Weights of a small transformer language model.
Size: 13 layers, width 192, MLP 768 GELU, vocabulary 8192, 8.92M parameters.
Architecture: LayerNorm before each block, rotary positions, biases.
Each number is 500 + 40 x the weight over the matrix's rms, rounded and kept within 0 to 999. Layers, rows and columns count from 0. Numbers have three digits each.

# layer 3 MLP down, 192x768, rms 0.138, rows 0-131, columns 48-95
478469498508508457492461510504457503462489421503448467500465499536533480487493567501502476536537554391580505494461462491508478564547616501506544
473483558452550475547516455443491526522504522498490547516539546437518435504521502544509483485447444520562518472456472505513503494588467543522495
508455522430574449580454520561456517418476459480518475501452506555428461464410495428498488547576420522505489503478553427514466464529598511481454
504519488455513561517483534509484458479464495526556536473461529526428539489530510459466546588437550469480518499459484531509557552459473507409424
503494582497537497475516516494505474486509519512480449419478481589475478413434518534479471465391498461502576477511490424430496467487483518460471
556466495476526453548483474534525457489521482558563487441541470503577471464547475500534513487539498442499478494514455581503449536471541496505589
496480409482473431477533507481501511466462467510474448476501488508456457443494499478524504552541517476507506474574521570462501522451522472430536
453470519515533509457465557409504495437392486522439481511554498511495451519535512515531459481498552521506478436447495554470572490541419453475504
427512409465574458523535565507508582424520472527518458505532536545528572495525555502502559476577516473467514517488476525488493463486526499476466
478493516483421499498445504544534496535408490464492518548498582505494510548467524540551476562464451507451394470555444531489524472456544464473528
466451516513549550491486511533506505559468470506522521540550428563495471485542484481536514572470490458434557540504511521510465483519543540524545
516486562509506528543471461489497501519540523511556579566491527447497400510436425468554478494505448534514498482478551464504493412477428488458485
506529422464512514559432515500493560517444483571422485489545509520503519576539536489485451445524532449565571501471536562468590530568503421570517
455512533486466417553511546487476509511550497500524524472519437486516527476536465497451485515576546560442450489550561512497513512508558467523522
502481570479499505465520558531441507488479518399496510495517507524514495505506546479479465462545534492464460506513507481536524513388421460518397
543491490543467504520442591441492524553528516460452570459468521516529489433521429483480460532505487527429505457520525508512462403516494509450562
453461396548487575495464483543484427493500532459524517491511550435491542461465550528477525498534493471473472486555513488477487504571442553511444
530511479453440429470519566511551497463453551498456497566502543491456505508543456457495567522506487514503481557522466445522538519523491484465490
495462550481463510565482519465496530500469471438483477465445498515613528486550480554494422554551476514523449476538474482527465461498457466534446
492525498570431475529445606482558491548451484566544487552486488544556516531494502513543531573511477519568458551512544481498497497521487566547505
538463482456510509540513477490492481492489430534466565534489508504496501566499587486486460499523594542472525515596530472477546527514488448449518
552582474481501498525490432507483539467446519507511546463442535472458472524462457467500481553477461552532454510506573438435470505459431534466482
438485512515496610502470476616435457511514455557495476477442518500518478485488501521505430519467476429489463493531484525495470573495511484548453
555491513479580516487437481545546491524526534476486407460489507554527535540501462443521464551506514460511500531598526464466498491476401523477502
521553502537467446481513529435525491532511453555468530468533535469472503455472547469452504524478410498510505503621496483528511514499480501520481
453436485507541525525491622535466542466571449490554494542503545427583480492500435541421470479509493532538539422526487498497482501457556390526507
460512463577433490488429499506605439583569496501402499500555516492432479546555491520494481420555497545536495410450481459532460532506530474472553
474470544496477515500517496525518532491531472460473499493491430552499392469504475525482510456489505473507492472536437486512504501499508582487543
424496504494507534509550520473519473496442479541470572553488493507470467580423492545459509530494508540455496469513551554465462465623537510477492
458514403475507494549544503498502440489524510450466547455513491502571566514526538410527472541507477548446495486572561471484490465477438504501557
479547384488488487526521535487529477547476505517507458537521459548529450510480459506463508484516533482499455551482488559467520545504485514463524
547542485508466458498527477538533506523504526550480495425490460421461491489535534483508549505537446537577528503577521456478526467481490467475517
541512455463530524547473537481492565491480528537499534527547540503449520469585444518476546595433520522493507539501555523576517517518470493438513
481525434477461502570500521511478572470442531468512498409408491470538539456512491511478500487547533497550455539462519475527531422503522474512486
455545514472463501485584529565426474508505495537585559458514550501510541551488569535492515441469517479552473449523550492509482541500497482474520
492525487434535463471495452455469455501464457488450474440422555476452511554561518472475454490529535537396479455471556487579515540464578515552539
485464551533511551514443510537456527496529468561536492482510544443493493458454525470528528484503497487466479554503458453476498515500449419510479
468470474522501530480464539507489450557500476499504463548533518591463560537421491421486491519586508463540509523543503522457485537504476558436542
542447448521492501509437483448496488453543515508539415526555563525519518583536556474519501463508545552546487533613486493456435438521521523500486
498515451496519489473481490467447472466498505466563538442399516550531455474438533589445541456539508561533479549481599559516466465525521507552470
533472474491465519565499513487478494479456486489481500510552519522497614512562589477492480515554558445501553481479432501467497597497493469456501
482550498480436508500517547463484477557535536568454484467549493521524593513515474476491446522525543420535412507478509483525458505515506497487498
460460417470544447411553461516506506506520499514462537500527520420515486487443528447507505473440546440528566516487509473518570498435477532502536
533495507562510530560467472439517569438493495511513541456472450489522445461474518484549546443407541530519468490475456499526469424514482549532474
453562424510492506448508467518502531533545499498471519498487543484411472460508529479476486481453479482524459432510530492474460431555562535502520
540469468564550468457482543541463508552539406523488435522423487454529520465501474455505495547542550518567478520488520516522512481506518472476558
507463509470493472556474501536521551526495522472549493548508497514503510544585525549520544422517518510467544496515490410494473471426430484543516
544557503449520476486489468508503509411420527506511459535526500537483518504493465505475493516426501538530488516526456509507582518461467483564498
490559434532537490459564548530468506471463532520506489451541574532509539505486478437440442546531504530532484517533525557478564503461560493529488
561444510580519505473505559490481579562444470453528514497551430425552612401438520546482477499506569534528471544430527470481498521470492515496505
492506549456548474449528535456469520538446480546425526529440510504459445440553448521477439501534476497610454500472459528466544530461495454477538
471571508559420483499472519520451533556510509485454553472489508486392502461461537408526548504477552506515560495531545488471506490508540478477426
465475487562517479498525449431495557504537492449455462573513510431514527502488444548520536492495525486464469442487487528485510563432458475517454
494502440495403483524506431545516550423531491581420455553481438523440495422430555484562463412520487559543543469540477537541541543499573405455446
535506501506525460479507430441521521470470491446540491517481473467572428471422515465495436402532538546543554536536550519532428559557556513427430
507524552489468479553572489552537412518527480562472456571522537538452490489462417520587518495508481493542446517466588469463501531514440485526532
437524462512479442541526493529464497519506478434465511509485549453589512466503472539472422496488427507506433494490527477456451421516466521486540
425489486533463515495556481437513458581499485497573564497536447523469443432493482492531475487537500530489480544507452499437476463496472560586488
514515543498539519481479537468494534394489515577505513600514513576471511505514559546434526539438391474504513561515491480533490565488478558500481
477467479420565430459543541483407504517467445539505535522474512491524551511496508525509493449521444472463585463512513565550527516460495443481507
500449450526471447505513583479462532488534493578491496444490500509456523467574501501502544472490486512432492482506548527505494485507538525505447
513531524494496537494513479458451562554470540481615517520507490453502450463489402471441513478481527570492570492526521498478597472547533469531432
506535528426433479487500532555507453489504448524504493442531526498512487456445538465446502517432468487457452520535531555476496564556526450450577
436549503487501475479433503446466466596525483447543476456495538541459534512439552471494490522418520489501485444476538463415470460486452563504444
473516517471551488505518500515465506458493514533446492486483480479520522472437435548573481460426505466489474541467571451527497491526479469481565
446426443571402518489436531456513516379469468549517499529555519499508511498478515501468467545590497484551543528498499473504446515503570519583527
502510532465506458573491517504450555490507468529444519512467419444518488477572487446498481478453518487484507516479483544497529535517551511535476
555520443555450488507543515465451476480474472500452512505528466489481483533495569570476518494531503537507519481462511507470550509475549488529424
481537514594491517517488460448476514514491533470521524554529529507519507535508452469563502586607531501498568499514422507474446487475521502529559
458479539590487481492514449443503530538559556512469505485556507519500434523457513505475362508508520525489472571489446502482512542510496525448515
594532583517427468466503398435526472517511476525461597527451462549518436478562536480519499511516539581486457491500518477470502548456554481501523
511497515536514470515510540513452488515493546603534507485444529534525504463528502494535546520512522473492492455464503479503446503451536501531445
410535478552541477515547512550477443482494530487473502471508409412530491527499535499467479508536511531483523523557490547611516528512551512483531
492508456504500444501489511449494510449536478424467451582511549497589498384466507488532531545517459514544554508495463563552450515500467532526479
517452483469553551480513502475449531503458525526520492531538448530428500525535425467472515537451528540496432493547446514499516527459500521476522
502444544580529411550511431368497505516555512507526442502563542477544543468493478408538541506528454428497474482543471568498501525467495514552509
492509558550484532486460431496521477503487491457515453538435548503453457518553442412583508487468500534475559582520576537426530472489546488552427
464478540497577503445522429535477471532521526497409534522538508550521491486506406484490547491464544495532472470509561487445543478514568542563523
529505480473455439555483516413534549504486474490488452546464481511542557523508475533474493557515471560460496530423419481483514503435547499524476
520507497451544485436526456517495480426548496418507507506451536482550463486512474494466598539465554523496562521536520485517434425527566493492465
511532494479484460543503499523487478493570497547478492524518485556427476480541491508458496493501424482525524495470484490454492551475566486528469
468528537514493514465421500481483438507524627541481530440533458488482440567520480545458490454544527500446408542476523428477498512459481570497546
578446507482572469472439514455480522479484516476563510441506436541539560462519530511575494481569508503550430437536470545489515522551426547518512
423488451523526456571498596494471470544544494502526493483509484489516565475427569466557524541592543492434524508476488549468385445508615507497547
577463491524541469500483538475514497471587577600454412470471403440512509477563504548483501509562488474419493489452598559470482567484583525525520
438424508561487424500468499473545492507420424426530500533440477506541491517467524461570495471454530444519556401607529514458485512500488586501507
450493452486492507493497553457462485515512495450459472441484571555516514476489550542577457459467543517492440489489527542559534498502452491530463
462457480507495553556541423490506527503512525520433523551489510424553509516472457540569476470472555533528579543494416481520516453485495521566530
495494483483463507501605480471437596455490455438426504465522533458454463463542450504500521489621494493509562573521523425473502496443541472465486
430487475446504448458536441530485548463461535513532454501484568493577452505450501546407461455506424532442488528463536504540469493436440481470426
464492461510540497476472477504468478495557497452542497543491443532528446463551457439480453520474491557467518485579445530478440555480500493496516
523477583507469474476556516432543532509407567514500465523509572450464519441512520508581500566470569488476513504507541543525536466492490483507471
554449532512541519504456457475446420429485471521478510492513525440512454571486479464487472565413529524519592502479543443479471588487515513490475
460479514500477544529439460476526478475481507469490507563422456518514484542525546524486519533453531536484447491533490476503483486495440502532485
464510511515494491530514551487551538522521532484441505523466480528507498547460485506459479449457510505499458453513523454475466477519518511462496
537498475588484543501549452405459475459468465553545567454508565572410556562496481499446513448478427442485529480575543511567440548437505506563430
519501528550478486493470432462483501491501482498521421426473534479454422546488505527492530551418538454568459518520488494468485512527507554463497
480517539542502444500556450470537547497523442575519428537434491504536484500518483466435526444457514511569475518532495414554523503534522555553545
494558521498491544457510500460488513503504452464521435497538490576546468496510540468486562560438517486476445478569480499531543500456450523474557
466539507454545394505493491522481538450533457514563497494505504517487578465494516499508541519484458550481501442519502455480525483504495522482522
514473503473567509485502462550469482434517448539497504512503501536464412548471513528514486443529514489514497508517493506541448594482478493509526
477499513470463529450489486424558489492551495484498471507452443485459514488459480485518498462516507561552486509494521464542451469437496496452486
489508479513545491447530543535541497517456553615485512488511461484526541488567553516512479410457501542446546542453506492553547524544466508511519
464532541487571487487480482525482559529468520509531543483486489430475466509523571465490486480453489510489472504490524552531605505495530531441483
521585509474561475446508497439519537538413517456527449440514482459453380488480487508512510438511479533476494503519489512488532543501526464472476
510490496512430466579464537451460483443486411487491499537421524541476506372539620537525444450435549466571498483574503551466533518567454457558457
425460481537489500490452548560474435410472441483491587474454453516506523495466514492522502490483444497572541513473518469454485515475509465454450
509499497512436532533448483481564461431475548497411428493505537453467505459435463517577472494653596403499515456600479468485500434559584458454493
467449469485560539513484480498591496484487417499445590498485498500533545562463582528555434444464450521543479449532423464522489505511438511490514
524524534488437544499541465398512517483472520565539473428451529437443527431519511452484525428565457516518425520500485442539523472466465559500516
491403498580485471533534521533534500541504558440534520434516490444467473683531456548521468519456554551570576480550467492537431495543525476395545
430537490478501477515616530517462464390436505488476473571486543498525595470429574528497492538461553515494509528511504578453512457489482461526506
455565532489469496431462508497531503477538513518438490527480471501495516429492489464554529442512460466530509494529431467498519446472514475492489
481518443507465494496516567534492442508493520460513511511502484415533479500443432532472513608436481466558549546519441566515500518467581513485453
534549467484526475550479477606449545461457503495466538495497490535438553507455464520548453489568487504475525443472440496536478503472543528470533
469461446470523520492535495497521433528448542513488495494515467549504477500471465474457491552354502518497555442477529526486511502464544504446437
465425449545454497563464544514431454508479463503506479509563518477495525509591482583507465560482436561481449495523496472495488487505517533446505
556612502447564524389597585515512457423554528458484532492523562503453508470503530484512510484498535379501515594508474485556528476514425485484439
554455530514489478439489435471525472430510535475517492463489463445438493463531539539522486497546493494534468477568549438534471497486503515438465
471470527491594560495531510461492517464508496523512474538437447556457566548459522461389516443495476525417458449406454457473547529598522526479514
468469410548582491503483513584493511516531485451524483530530556442544507479436465485522510584479565532474517526535502513503468507507521498439481
510481463499504471522469533466504445456482451455479405470500522492441482511538431469485460517414498481411527478497530514384459495532498488492557
470556451476465484552504511518414480481479514507496487537513517605479448526487473448517523466503500492486506476483526533509440532455529447561516
482480433491504481501473437475514489577522514506518475488481475555547472410518529522550414400546461551486478526522499528541512473521536508551611
490519559510479558537456452497523464547568503494512516492500551476486506540581489574512476447541476505479574543478449454533482499401501477511472
446562530495514511474537472508530531485495507522500508484418476530445542549452483474518477522478560490530489488522539465459467408484519440532504
505536513490526423429460518394538519499528486441436490483512442507531498457432462528417458443470496527556480502478489507519552470449479500474453
384488563534555532525498475527438497432544506553511448489465469455499428441453457471491522446417458506507511525434483461486505473483479481500526
387488493484416514493497431538489477526454495500435497513497499515498527482503471522493489505560526504551546472552485559491496602532544495447535
561565537442493499483482489433521538458468445534537485547552571552473528555547494492484517528573513438513551509515486517574493498470480515508459
437511552511551541516490540483531496511453498508477513494506525517570524466489544538419433531447494470495526466474413495535519507496487575482517
502471524484537479506557557412399528519477462489526542535497465518516527518518587528461473440519525479539538524517594482497525575463491540539446